Part of a small language model's weights: width 224, vocabulary 4096.
Each number is 128 + 32 x the weight over the matrix's rms, rounded and kept within 0 to 255. Layers, rows and columns count from 0. Numbers have three digits each.

# up: layer 5 MLP up, 896x224, rms 0.11, rows 427-539, columns 112-167
# down: layer 5 MLP down (transposed), 896x224, rms 0.102, rows 427-538, columns 112-167
up427:164146089102126177131144086115235136108123161112189111151089129130155043140093137105137176152149130085099190104151099119094116183164125081118147166113106150114094122170
down427:150066095163144112164067119184116160078190163093139167142166124181144140138137100114193077093167089139150118124114128168175132143138086132125117124105102178168112135109
up428:084160134116150155122117146112159169101149153151161160113135168072147139116079126160100207131107089094130126149093115089083145160117163105160093098135124133094186117136
down428:141154149125142088130141141164124123176139127124092106126115116160093119128144098154145088138000120158156113115157126147134129086113138152162150149105130103137123135132
up429:121119131150073161083114141054138141095081137159110151153166130178165068121152158129082158152176078135149161139156184071146108129135176063170108188185190136123152060101
down429:217131136137084147153169110145123139131105101105194119049127113131100121209126109070120115070101072161224121110116124109070123167053088143158079170110145119074098072112
up430:099146099139083098108113129174114167097137159096168171133190144170104105104161119122092108130158173134069204111122159104136126176159153090128126132151148115119124119119
down430:154101161134145171113129148097141177108109109132139149153091157097143097160102120168122109070057196143145088176132110137111080115159131122173124113144132161115153110124
up431:169127168066156129096141097156203124102067175142192123133176132118102121207119148162111055098195121124151144097107152150134076110141145097195072088116101107139145116079
down431:076111184117179044133143141133168162156133172180049151120185097217101161146136127085150054179140143123143204130154115207149082169108098102101104140113155120064144145163
up432:119115213128120111153139098111152134131137147142111135140139165075136128147130139139069179145130114097121101167138156144109168187140113123153102132134079190201192149150
down432:174159196113108183127162109110124131178121122095085100139092122150114116138136157121092144099023114141148108134132109091109123149109169102163119069149136141093085098126
up433:112060119175096131193132176129129038121141179130159220106180141119152138162142089080108102099138101120036167174190116130151148149106142092180119148111159136129108154143
down433:117177166149106116108154094118114153155133104157151128135096054095096126096117147088067103126167160065065105181110124123094101140146160128137169161115137126113123124152
up434:164153148107131123123116142153142133128093198102109141115108110098121090096102125130122151101173129081095135118160137135134122144127144135090119110179167167177123134160
down434:098091156163152152116140120152147125120184152180118161113119170142105138129105181143136149057052140121183115126112093126160124110099125157100134159108140138149167130124
up435:122084137167145097148181153143151146051052107131126126118121163148097113185152131099091185100165097123161166118126094116115158197161136126175142140121167156123116117113
down435:166075214128129103142138156107122109177150127091151136177079147131219146116173146157134154164121116081055166086086130125150096087155150106107159162144127144148144139161
up436:099112130109128145092152132140133145108115138122131107145124115158124105150132149120095135099147159134140102110128128131071105127184164124105119143163151113168152079126
down436:200168120138097149146108128125135106137125071111177140130121149138113131099150154123152131124145162115117163115148171164140121123163109145123119142111092097091122145102
up437:121121149130181124154146113151178153137093097150163134091139095152143121102134158082116125046136133139140141175128085129097101137138119177106095099174164104127159136044
down437:115177137119121150142132165089069157156123167135107074135073161095150168117116129085133146135088151124129157080124166138135173160119161110169116141122130121180151114130
up438:166137072141134117143137134125113146111132205116124136129170109138139136082082131170142081127132096153106178137088107171112148094173172094158131155111100144157104104146
down438:100106145120159168109156165147119145124168140125140142176161123127106135099181165135044114099043109126143139133159118085132104121136087107199110124133129093090175151119
up439:140098099202119150145085090047146156080097129123132146174174096140118127128103161077159125148149168129079127193120158160075127085172121072143054170146108112150121119138
down439:107124118078156096092154042089116151173145111123173083109084168120120064123137099145102114166067114131149102117156097089190120110106113142066120028134074101109170100152
up440:151140159165164173121151171120117129098096127220057137180150186085123118120126124125130141154143068108153122077095188137125132153108127101167106118145079153114128095128
down440:137131158145138157123190124184147131139147104082107086083109137164111132159166133133163090167170128107074118138111165101149100111167183071151116182206121065158119160218
up441:126161148067110131130087087143109158162119138091146098132140164146134074177012136115150137072177119113130141158132145132161213104192138126140122113179062160145176088138
down441:210191126135129135165164103113128197164073087100126101125159116102111068152130141116168110144117078173114167138119130117121073055143124160104156122128180109090138099133
up442:145157138140161185134072130142157147139121148148084098130120125096099126162158123143095150117174130104126118112179119157140114106142105141145138172136135154145143140220
down442:127099092093171114153137093102115141110125086136094104174200078117143159150144183135180117135120143098143147094164089139138139129139058133165154114155098079090101124100
up443:127116133059111108091095132174153125143093166151180137095159109161141163093132137135070091135149156101118093162142084144075171061136163160123092147140177130146097075093
down443:117170134142160118132160083120131113174103133192173085133086167131094160180133086156198142143000145153114126091170147117135161112128087153083098153085112142131148094140
up444:138167144122075146161127068121145096156119166104129125150155178111155135200122122166141125164156087114138108119164128149115159171140096107159171152085151167162097156189
down444:142089179181156217139114159079109172081066102160113124111110109059163148118219135140153113095103156142121130128154128097117170095125121135144108100176135103130144168104
up445:090148184130102154053136140117119053104133097204123126127137123091148172158152144096082170086125163148134095157168111120137078103115098079149092149170135157121155141047
down445:120104127117117058149089148125064110144131133195083145152141042096127091169120120109147129104024171175153169046102099097149140135135071115108122154092109095149193165203
up446:191117132093082150128155064077126130176121122151129122128142151126151112138094122108103144153131087102108152151155156101097178110137119064127161137147153145207136129195
down446:111120160088161131120102155114125105082182113129128119089073085133131139101132098152133154130104158147126141121136183135145170144155117169117117110112138153112095168120
up447:133109139137089144153100123106077110174127112092096109164175157124170134094059122071058158170093120109067116116096110159137125192131157114120144185105105166175128083159
down447:153138155081106111084092165148179108132113149142156143122163113156082108172160144152112092174027148163182104152154120152136084097116143074078144162149124161113131166157
up448:141150164093198125116133153182111149092135120139139097132148145103098111136107112085132188067127198152093150108168146204111078080105124100139144113147160134147112060155
down448:104188088156109167134121152095121181124130096126089093166112147109114136152098105118196115117035144157088167167126159071113133189134143108116100072090162125166110186144
up449:133098165131118149076078098087166169155125105117158133121129120124148091163075150101158163146171158113132148189189110142139168086126125113140155114139176142122160175103
down449:080109175104150144110098144172138138089088100096078131133112132064089147088138075110164099109140122160035168115157149160090092093167141152075106161135078119129155097168
up450:120113124120090119157157112097141127166118130188120136144141105090111095117098150163120141124128096123128095116083153141139106137141127133127094125117117121145126110107
down450:142141128128132121113096150147124140137128114115132134100101155131105141120149146107171109155146142107106131151129148106090118129223120120098087141116135119115104153103
up451:188167156098167127123110101125123134062113110158127145151110094145109164134131117115130114099147109139122123091166178081152095153149113149138108148092119129190142138132
down451:200055057119120082144150077094136083091142133152134159052227071135147108143129115154114122136202109101105083160118128113197149154176199104168136139124123106120140115115
up452:090109132106072219147179108107158105132101185132206118154150186149171109094075132140115103120120133140109126120094130146059141149188146146136112077152100166221125141148
down452:140180085138145095097154142133097103087123120163189129096067127129160120112113091076120120110105138102159098100151110150107228125151133060111081140142144130162163158134
up453:124172120154124088105090136089204143193124144106119114098092123113133141148102123150122086079202143104107077101152100159181159196183087102155095148159093109132104132121
down453:135101142120124173087144172103181132167124082087154133128104131118135126227116160128075154116138117168139082131183146126152119148131125118123123148134156082100100144158
up454:112116134109139075112159129051151172130144171105107166122166151102117099132086080123176144171138081020143120118073251146175131123175187175176164134200109132110116109086
down454:105136218143130125136222087128094179187177120135192156143127148116121108067105160113138118108094153163148146085123134033101165109115115162089187140133169162143166169132
up455:192075133180154099088126099102083119121160139119113149146147132148134130165146231206118116187191125089073128169113152101119178164152225093143139164117162110092152093222
down455:132215206127077122087125189147099136140120112096173096197069106120125091177154105099152095148109193185119145131143138152066161171077083111139146112094157128124184110090
up456:109097127134099206153149143059160097146134169150178132108158176179125133146131166099103162141145172080106137150137171136118162099129158147113126162106144127137134107141
down456:092127172143076160144050070171164184108154179133151102143120071131121162148148117143199108190089091181103089138118148126185146122112163131129161153158122186106071109135
up457:110140124131155159132180131132146029120116189123111171163149134128128100121108154082174135127131093108092154109170172083101157195130127197101130107135095122117128152121
down457:068109213128078141167111114145153095099121164032098146097115147113157135078174060101098177133152151170165077160097116156060135177131168117145106087150137165174115145085
up458:066072148039141138163089159069105142139134152120151099207177068149182109162083109091102084113098085117136148136092146192145124131170186112166189085134089194132108166179
down458:090117193129147076104089099107146109157097123149128119116149125107155169068120021110076071121223153074084136121158091113113167139164154156058118119120113174100102101149
up459:121094151125120142134143120111138176080119148171093160113123096138149130109133148111106114110146038102128134127182163129126145097141158105212120129161113122124144111169
down459:176113117158137161179103110129217090147158076089142150131117166170096144108107121130147073147118133135101150133123147114175122105142116133160139130124121134087116131196
up460:140163154162155116170138108115222114179132119119192112096148075093158111104049219123119140160166118140077128089153144207138184127111085140102084137149134154113161141140
down460:106149169085155179126098105146074133119174103101139165127141195156106127129116196085128078112085128233081195130116105096119143140084164164129154109150125108072167098106
up461:164133116121140123189202089131133086118084178124134186168123151139180100131154130156141126131181118119037121142117109172101112149125078149122109165109108113176092126152
down461:179078100143171151131072123140089174074172085143160084129118129132164155052152142178176127120079169098178081162140149170127117158112108092141116170103056124172114100155
up462:152155126138132156142109103118143080136132119157136128068126134093172137161156110167126117142141106114143111142189126134143126106109110101120129109093149169160143140125
down462:116088143112132160130140150149124139149110130110120135127135128123103144115141157095084133111181147093079141118127165124125149144191140122122101155154141124128101148143
up463:105116119092105137133134088142190113140135110114084114094180087126118079184133177151040082109144118103142146074143090120164109145122184160165094095129113173197121127120
down463:121182128079131120129081195148118127144114158156145094131141131163137155082110127160166121140048113111135100042141099088124157144127134084117151162118115134158135146120
up464:113049156206150123139126110100162098151116178131129152136169150161120096130149124155136131170170044099114121136179128097109147133097099096139183169099105103139094094155
down464:118087166118158131122098147131141118062133116085210051099120128147109136107139177162158097112118130141144127082106126152073138113088174130174111153154135125109117123133
up465:112107143121140135057165129160121107132135132151135175089178153108166157141081201145127133131123183113099148130114171107139107178106118171170079135124155122137158121149
down465:175120167136085110169133120135135121133101144102078119171078175147099110147117113089179133108081158149142109118156118122095104147119165127104153063098125176151097146113
up466:090099132157096151131095111107108125065128132180183110164154172162150117111125105101092119141125127133123141133100144127102142162154172118132143110132171112146145096101
down466:161133126126139151138164136137111111137103085083153110125123135151103107052129161123114157125141143107112117126069118138169135133128107109071114167186069118175079125118
up467:166103140141192175127107164152129150060109090104180168187130162141166103148145152098107131106155160156050168109106098143118121142158126158163123145082129209127183184094
down467:094095135131151088138091125171111080122116150079182132115136165153177108122137149161075152178126076153119164075159124131112136116119052163105120133113066142163124169164
up468:091164096063149155061122112098153162069082146099162120138116191141161090209119143069061126136182130123105087163147141198091090179121155101181140143164099114116101169172
down468:143076172179159123160162137142135133156144126046081076160096102127162200045155123150135099179100113158117170088124057091135119128165135097126114119076146102156141094069
up469:192143174121083136115148098147164135109099114144166086091178171124106116146078168095177129113162079073121132105133151114134065103122073173175184135117119161121157090159
down469:173163158108192099107114166117141116185202146103136084178129124080069115094139158122106118168071150133095082050108104105156113102146103105133138112140160175113135154205
up470:167143122156179127111163091120127123145138133118110150169128134114130096151133151171133123159140091111154125166140120119109118123097106107154161120129044114139146138157
down470:119133160127167152143147145131085140133134089095156137131107130089141119128133140101175119137156146108104131136142156187115147173205140113132100134123133108132088150117
up471:100076128175131141108113145118169154124152162184150154154151116085200110122111094117102139120093074130125120120140155113150093108126163122165159116100094158180218107114
down471:130170144100137081139105085153138136121133101088110134097130133174099145161156161147190114177023146129112119094117132114176158148158077132088128142135114105103067157115
up472:188131156175124169089130123079138110119119088097143137137197120135157148209159090156111084066161082114107089118083158129153142153136088086123149097133158157099134155160
down472:123131159119178175078110128083115175148193124174149092138102138133126087101061182146106068173065145091113129143175142160138174141147149140181150071129126096185143082108
up473:039101159150149090176144110137168154103138163185127136164183066131104111168099106153120191074131096106155090149131138115121142169115160143163114128166170164205122075068
down473:170126112123119134107078137063121104134157092157150085147060137134128140156121072182227145079106143180062119090177124130055081123137170164146152112124089136145129098149
up474:084071148171063093227150163129173122150138102106077100140087179126172142132113184109099191096177067120066139114118106071068141153184122075196169080183101153120109138145
down474:074146070127127142048110102081094140044113159115142104065117127134132146126121190077154063141130113205132106116129125138146151104124161182116167158114152126057146134114
up475:113090147095074184160189155137118130192130092119121111101100167136133123158121149068125163127132117162138162103182125132110161108153094119107128080107115141135183049121
down475:110162120120093087147110068098116101130162141157141103157229182133129133185102174122115194088168103088054106137151141076166180128174175152131195154142106123100126174087
up476:113157152088101123124159157155158146099129130161107107093112055101125121153114154178146153115160127126132165135174118127117165090144134134134136192120120151140090126089
down476:163155157129180126126148097165156089147114142146151116175081152160096141102096108138077156127127141135125117123113151094161140114117140156123139104148117121104139120158
up477:061117111094067088119100116133126101159118150166145138108100164145149104129088088083069109093113120052113106183153132060119095143180143094111131154124155111140093118156
down477:091137179130160098111144086133144176191102094141081157122100152165153180147163188136122133180138145116112127114136130107171117124178114163125108116131107083096143111122
up478:133158159080117139162146121060169109150107123148148147117129165069109089167099104170123092166131092141079169107120170121131098157173167168181137127053169080205171041067
down478:135144172122128138119155126175158118082135140126128194108151174122144113115156141134102130107068122141047172174097119158147179115155075126111108155162126160214060167142
up479:127132124104148165138136086135162166102088090114144163086164167144150118134125138127137078103163144112142163138113151177122119182170123061159152121143107093155152125149
down479:172126151144114145108185150145183139174078123137206132118142142110094107151140104161237064095158121173112136148174076150148164146115145100146154121113111149148077114123
up480:101120100140144132144094143161157100102140176181171135104164131143099128077108080109082078081124104082117127065203162146128176104105179076129082178171112118150153111151
down480:164114119103122098112150162146159130094165120127109115130116075101125133167122116140122158145000119112141128131118124106124131117136130142178190188134105130120129162132
up481:132131182070138121161174094111149118163126160158138153087158124065120112169156115141127188109106097136104174112179093131179161152144148145118148163076128148132174149097
down481:108104090146107121153106107107084123103168160152160145182152138161155134124182131163142137125000115074095095175130130100192137152146114130156122147111149119133153121162
up482:122119134122152211122148152135120173141149109164104101166124153139147107148094176113194122140150184122101172142154147125111155115114130184161121065141096144129152114155
down482:132089063094076186201163142152109141111156123074125126175057216098106119152085144098157166127064105095098126158172159163154172195087194088119157096120134119116159099162
up483:096156118082147142149117124136102121121131133139140178100148055106164138110131129186144080087171132119157116124079130095114146154146129142198042125124122136128156103132
down483:172151164150148091134109140102084140159127061076106125159189099132103138135158126102156147164167135124153137101197138143113140143130124123133158148085127096141076115065
up484:103116163135135129128087109141163133121091126162135095108109163106148152083111195147133179141129163139099224153146101134099122097110143151137114141097189193118156147127
down484:114061168136133157153131182096097147066177102101128086148110144123077103126136120102212072129050161169164141126087105140163089133158168100116097158157098085132129133151
up485:105139136147083113089127088166147157098131234158110137107152118135100081141158182167130133197148076117112124185104122112149178154189135150200177139129174114192205142152
down485:106159072157146100136127160105096125067093112167159138109136139138145162115093096145034169107081124132082102088050160130142100124156121123122135105120151129144154194100
up486:132069103096105140094135178079159176110084138200090140075172162143113118140143154095145154170129140111168163149161148176145104094163110163177080178127177171147121156081
down486:185085074145126171158209086137155084087162142139125159129144150148157110113104104034099184124123115142139046136153101096092097156149086129140077082080122112108108093133
up487:114133118131101170099153158101121157108088132130143207129152162112116072121095132096090144152203082112155150154108188119154106062123156125098152192099153134121130157172
down487:155161160084118174178158164157171142125160143046156111097112110099141128127149129064189130142064069107147161150115099113082159111126086153146128146101140116106187110183
up488:128073141165098189096086057065174135124143145164126094100130147102140103123099127125111156125138092099082187100168133146118106125078148160126100154154101113116199154154
down488:052152131139116166251117168186115147121166125093093110101160091133139174135131159097082183115111127079169180101075073166101083116154115087164153141084122107147149089096
up489:134138146063091102159186075132134139134099187123101125115125105086169132167106158150175173116132183128119121142097178127108145205132100131147080137170097123088131146129
down489:081125115125167091104181153130167101114120137135139111142128156168113156120147131117109038164145126137084072105127171099185127157144127170078086153153139064079102110172
up490:150161175058160179061153122122140136152132112140160128148118116057145129104075095166151137112175130123032154137129080137130163089141066180205132094110102148138132153102
down490:170107083181147082143092135157175161158185143086148138092148121112143111179188135167080100087203142087163112170133090197175153110168189116157109135158103077150131131140
up491:130119182111183134119144123107152134092118135130226157093220145138174086118050082092123172119123088055127078171159181152128112164128154148148171143151140111121125131098
down491:115113108105152166194200070092157104123115134176133102145156143191126159241113058121074153125181157141167145133107164150147117113161172111131115133107118035099182169101
up492:114083185115085130170084103125102147120119102151144117135090048094172133111158104090178146119132131118126120201146122087060160092109133087127116133123089120153121108094
down492:081096105168105171177153103164096133142165137193082124169135074100156169120153112126130141101161170158205148135087130125145109070161133117153113129116120093117150098128
up493:148184137137169165123146122097121100147100147149095148101144130099114120158140146151109178117157092115126152156133122145150118156152109112112109114163143120201120107119
down493:147118117097127152153163072143145103155230063136171168137104150145104116134151124129139110137143173139126140078129149150184122107133175137162127134134112167166156131103
up494:109112149129116102080083092097200061152054159104131141122227083143160115092104118099166159120148175085115140176103143117080184167180094154168086124104180095188150177136
down494:081177192106055149121112153124171030129090131160140092106182135080176115112151138119103130136127147185243161116062112145169127208123186152099028180141140148103114223103
up495:178153166149158120145102158129112120122111142095152145141152151053161102124101097113157151130178136093122126133106141160107127127122066181121082156128072126090176134095
down495:220139151114143129173104176171142130189084140079058147187178142120125092173138137124189123127140175140087139085160100129136110149132149126097112180141092132150146181096
up496:093125177154115153123131140117156093068097148139163124123140156159129148109132157097103172103132156118133127122201075137074129092157125092155127090135146126128148145115
down496:132120124140109129146089186124107097105102171143126165123090072109084122149090086139100131068079150141115116154118180085139088100149123122145102114149154153158135160199
up497:111125173172139095157185100088155078167124107195077145129123142106172122181103106189105170100100109098134162164078103192137109096115135133163190183112168167114089164083
down497:040117141138112052171139095163105108134053140132081103135126139141168079131088162200161065148191107129130081073158115157174058137103114089135178117062087074130094156131
up498:093142189113139122132165103181123110108069106101146151103198137114144125185123123138140127134183130110140149131083147157129140083216122160129176086079168089140146125115
down498:133099153134119107111147152140139120133069133100090159124158137154095127081085133119055177096161139147136103165150082128152133140109120132122140094076115128126139137089
up499:110169141127102088193146069157109085086150189115112162168151145152161120114106155065050123122108102134157180173110118152127139176147136165147114135168065127135079162087
down499:121081137124136114101085177081109123159142125213084076149153119146060111151090114173125111154000175126168090132142113156179126127109175132160123145084131139127114143100
up500:152115160055174129134149132184161101108127124133083172045161154139104098127104118098086117099145165117114188091115198121143103145170111144183123171146100099136095086119
down500:158065119120115137082102114086137075193170217157072068132145135109106133082182136115220122142175104066181166159130145047120125080145181151148154146172152169119103165123
up501:090120139108072167174106101106101136062096103123123157117143109145128135127112107083121119135189149078087097127166169093107188142141102093148168152158080139149088056128
down501:079074100095058102152094171107108143134116084134140112167134119123093198156073092102158152139147101120116167125098140142137105178183127167119151147075133137159141143177
up502:144133103121157139106138093118150160158126163115118123136170164147161097144090210138153102129145085085023142092165104143177125148155099076139111111134122108122126129181
down502:166086159172181090111125085103147094108161172124119131043179105093144099092129133122137126095157161127122083133059136059148105128150086135174175200156102105093097117199
up503:117109125176078137118174099159113116182153161104114160145176074079131116113118125133109099116133125153118152165098131124108108165125082090165128110123086145108156180115
down503:176119146174070165227077180177111155158131110120084091159121083117104154175163116162184204110054116098118110135188112125091110106164145137133175113110095168126145044066
up504:174129122151127140062174123079125106132168159133123117117141085120131142170147106064097141188152198132087103186112094096115119153136137108144115177105119130100136165108
down504:107105177130184179126118094113110159167141150120142046087110143086137108082160141150128093058138105068077180086165114101176129089126093138073141101186145125101110153143
up505:064160120101123134090148126139164084125098124149174160129156120141098176120096100174117089124158170162098135078101115089143157096171083137172092108182155093138089098127
down505:154148102063055159123082155152163159159176144152151106096147068125114159132096115072118111134101064185092110157123130076191204113177193203089160198171148136074153169214
up506:121109140144099158142086082161122121084113128147079114151113082110166121123077161073093162075160142094129141118113171139105153164140105099148122111136111104168152138136
down506:160145102109148121154115143121134120057107165100141122116133141158132129152115123168155133113048139183144132147129202131166083127094170128131142099078154119111190130141
up507:162160150119146095052133138108138118051135133117138154142166137098095130127144155134155121114132098089110144146095189099061120136100139127156165132163079136116101105142
down507:142123115133115168098097132133136120191127145122166154127094140129136116141168172167156110105104146102078115082109139133080130135158140122132093097127111123158109170162
up508:148139145103115156178117112117114133114118206156103151144155144086088123148130130165134187164121092142120147128164145106147134142122119140116126110111178104116108118100
down508:121119101107171164078107187174133130077166154146072080147147115059155136111118108113141139132059097090135144114109141138166151122137127131132145097098097145165131131141
up509:081119093137164175162116122132140134158107110114150201061153126074156162143084132111154128065141090097114154106150134160124173125139138110142176091140095078124091110113
down509:173108183135125197149134127114167167118160144088089125070057121101157117121170105203092113133173130126173161157150158143053124188096121138155130082099164104124125097075
up510:104122107140144100139131120134157166130102125111145115140125117154135122152112160191128121135136136138155124106081085123108096149125154143132115120183101137104140173108
down510:122127150172147078153113161144119139142097104092150132103142159132125118161114127109190089135167118111070132133126127152160126120191125091107100109156136105122075155160
up511:157164143171123137143083108126155127163163170155138141134159163124092120157126093141132149084115139079106124120138148168155128132109110136125120113207132152096096100113
down511:139123101141159147114176114161100136125055123146133179108097102157089145112119159121155142159075162185043134106127100104162140108087095180122134108143154088087116142100
up512:124134135082134126145136118119134142126130130165152128148162105139169119113123150158127148149138134107141149119127060137116120078120147113152100138181107151139112153157
down512:100106118148140145120225116144085122176093097113149109085107150138094114110101075132163131081117089105104098125153141110115085143106083149125134131137123094101127127155
up513:133091109102104109112054071138182172151100200101082151120157106145125123170102164145082108136205141167137100134132095109071113069135088147191077171148122162193115139143
down513:180132141152125107106093125120154177111080134136107104094145157141162161138133115115157169128143151133130103108089125094044120137119157105184086160168093079136093117176
up514:183120213134098120171146089093120129109121109122140175129141112131127145124123133149126137122092119144016115164149062130143149163108131152121096169141142142071165140136
down514:184128149141196125164150136133168155111080121116090077168111168078083142112120152050130063152025112129102160133078084077089131100153062119095136071163110155091101175147
up515:063093161131080180149141125097101094101094184135143128102125041161092114112120148119091103098105131120041154150121179114141090119138081040134144114109172132213192092113
down515:158180109107113152161151133073152100116136148062143127145130103117114084067188113159126094174001118107122079128179122183118123099118103050090141084136121162077073125116
up516:056119128157162105131131078140170111130150194132064177086193096124221097135119154141141124117102133104105114125110135163090209060140143123116088094140128199116062131165
down516:160149168124124153156131148087143141139126103174079182126119097092102151208153107130109155151100089089143159107155138167115095074089131109154199150158139062072105148116
up517:145154122102144100135131096140161119157155134117150112101153193136126172132120113095108155151169113113084173120187143119142148185189118075147158138088115096181104125155
down517:081152098131128122096100117126143197135116110146076124123121137187105150137175142115103143109062127075198111120130137194113112124120153098149164105161149152109088159159
up518:155114132098093133137092121100156051127099155133074141102113115078174150091127131096065104133138135114079124117182094107151192119151078068175145083134171168144110075107
down518:170116127053151131150085175143081110119139113143141125098089139167165142106145056132069140144109219157116110106137096141110140102119129089162135157050068125200134065142
up519:102138165097091137105153141154141122189119124132136128130169132082117140114108152148096099098105144138047166131098084088063164050120187110163130096100142166184116138106
down519:125123112111168142062139104112133125112118152172085166154163140153136165099114164099135118139174120091126142124185125102147167122109131111068175122153091160100129133123
up520:109193138084108157101157089115164131099129198142094121072160081160159146151092140112009139169143132124142170190112169078079106141155156060164121158189121092130137065159
down520:098119175102112105087135103121066103096194125131115142120095162141093137190143123138085112145140162149119167106163146046066112157118131149174102141074116100119100112101
up521:080089147158132116127134158181169096142124183151154134083113125071144161090127129122126169096123069154118148132158133135164057137134125124096155116148125207132136180136
down521:161087148129136139133156134116089209159147104140179191105115133163176094131140131079122075076169176199094124118142122134123162147181097122102082119073137110190083135093
up522:122137140133178139115194091145125080122081149108137148157126107140141120190095164173168160119124110096137149107099120181100123161144124177167105099089138118074110144111
down522:188161124171182096109117151177166133184127139140118182118152144088107122156116045095129182083129170098100167172096146092144152132170143122177140073138111156121112131118
up523:167176180149157122145133091099139045111117148168137211093127147113133134090108157141072090152118074113076167139105141081054174082110166121195064188171127124089134110065
down523:133219159138141089156113168121146177161151124137132111167152162162118186137126209180178087034089136133158117130096131185112173147093119104105134174135113145050171146158
up524:081157102100181178130154153148154137171098120119159135104156126065194062160085161154126099129137103134130087106091109125101131145155101140132077151116114175124151191154
down524:092082083099102145128153091128135060121210150081116092081090184094096117102160138155151155132120140170141120204057092095139150109120138112138104121113136110075095118108
up525:125130140145083130073130120153101089090096143116167080122128048125190053148127177137129119134216136109111099114123158078107156188176165100102108082126094114169148064138
down525:081083134130066163159096197129137074160140130067111096117102075110102155162192174175103175112109122152188152120117122119169103098097143091107085123159154106141186095147
up526:147114178125149146101051080088084117145099078085134138095115118114120145149119097105135150136146135162144141116131157164141127120121082157119116120101115174134152088167
down526:120129032161145095134148094128155074072040112188120109115105172119151108097128146074150180091069084107094129160081127137146118138103143111096133103137120130124152107107
up527:121178105147170150129094121113085107139171139170112135122173129180117099144133111078161128147152166119109104118170126072130151148186183121144131136138095118110205089123
down527:124121109157155119057117132087127120119145068123159111203068100126167166111109096118193172091104182184066117127166094139097110098125086139120112147121109179159108118170
up528:093145104076182148086131077090207192087136149124159141178144066109139134167125177095124092132125128161111168144133098046166098180205188061149130130185097149177173053163
down528:112166107141128063178120170123041101050098159163122081117042149104158106081160129128134138101057172148099142177126113153151100184098169142121106201114186160199141158166
up529:137174112141103156167152139125093110106117198165080108096124114136154159161056122135127117131140077106119141154129169141119146111139125122109087173165161140132181133140
down529:168110154131134183128096098170110114115089102133112108161079124147114132100128161123128123112103141118131158115128108153119100144202102131086143155095096137155121159112
up530:124130155135101112082180156141100127142119182147085150149154138115152103159120218180080109150122113146159101158080164164112078167121082165172114181135177123136199165078
down530:176081156148120173129095133084072174171120162144159138139139066127126117090172160129182123122042127130107115176093111089107169072150168104174138136135099187124134114119
up531:104083151172104103069122132131196137122147098144108169161133134074108131129054181163056161116125149095121188137082134163129084180117128140139120154093166156144076168085
down531:156116086113085142091130081152150047121143116145186105162108143096135107118127112146139145156066137127113107122166073080133111164106122125117133112123120083111192139197
up532:117143156130112122175121123099109094128123100137087115146127144110099163153124125085068070115118105136099105195140168085155165112161062098154163100102116138167204109101
down532:157095107136140157128099120101115097071104131160203097180131122125057146145161097141185152148054136165127145110143132119173133121122107175119177081149151118185155073096
up533:150161143119131149115151127167125074149093125137174168090144128098165027116056140139079184101134115107138120102156104094145167117152116139129134171155147200107115165127
down533:143181099091125170096143130125083122144105130071134145092129125075104125141137062116000113136081126130188176166148127164064145095125149164102098124126132079078090118161
up534:072060135099140160081117123123114158074125124138209128091185161114120088163094218135142120144112073125069095112121198154101158147151166154130116179118118154148198154096
down534:162131110151132057137174167081204160145115088119131120127142167171142175109102171167160130222036140134126180116110117085162103152094102126137083149174146162062086100158
up535:172129154116136105115111089128112137090109101159100127111134120102112168116166105158142119092162121127111152119126192075120144191172111140168133166122121109162107107100
down535:127137079105082028131122123117124066112130161134127155134173108146104067134159146162139138185146106166098090151102130084142152138178172118105114177152090115108100092130
up536:090131133075157104129115113100175170047107176144097141148153137166151146100061166160102152175162154104109182115118135153101182100107195152176093199148102139099121105130
down536:131129069176147108143105083181111080140155117171152094104091148110154082107156137155112096161058124115159121127120098121162141098101119126140105146107103104114113105090
up537:079149171089090078125189089055141103070117103106165133129182089123117099169115158116103080186121127089164157139155114104169133147198168148125134131098167227095079073112
down537:133129147221146077055089174083130106100142127106149159117150165139193129108126153123138191132079133124155190108126076054129113192197152087140085149147139110175166120149
up538:056075151141095143141168097131125192093087157103161125074133084109136089125138108101101164140120093100099155141162137124073146167128122116179094158120094150127117111148
down538:115094102146112181131163124121111131096098117110111181137141136164123141145093074099098078117050160123104124108133120197147091128089121082177103122155136161082160129175
up539:146186175151121135175135102100115104114116142173152124090186110098161135136122110116085113083131133119120166124168099157097112121139114129121114104157141158179146093169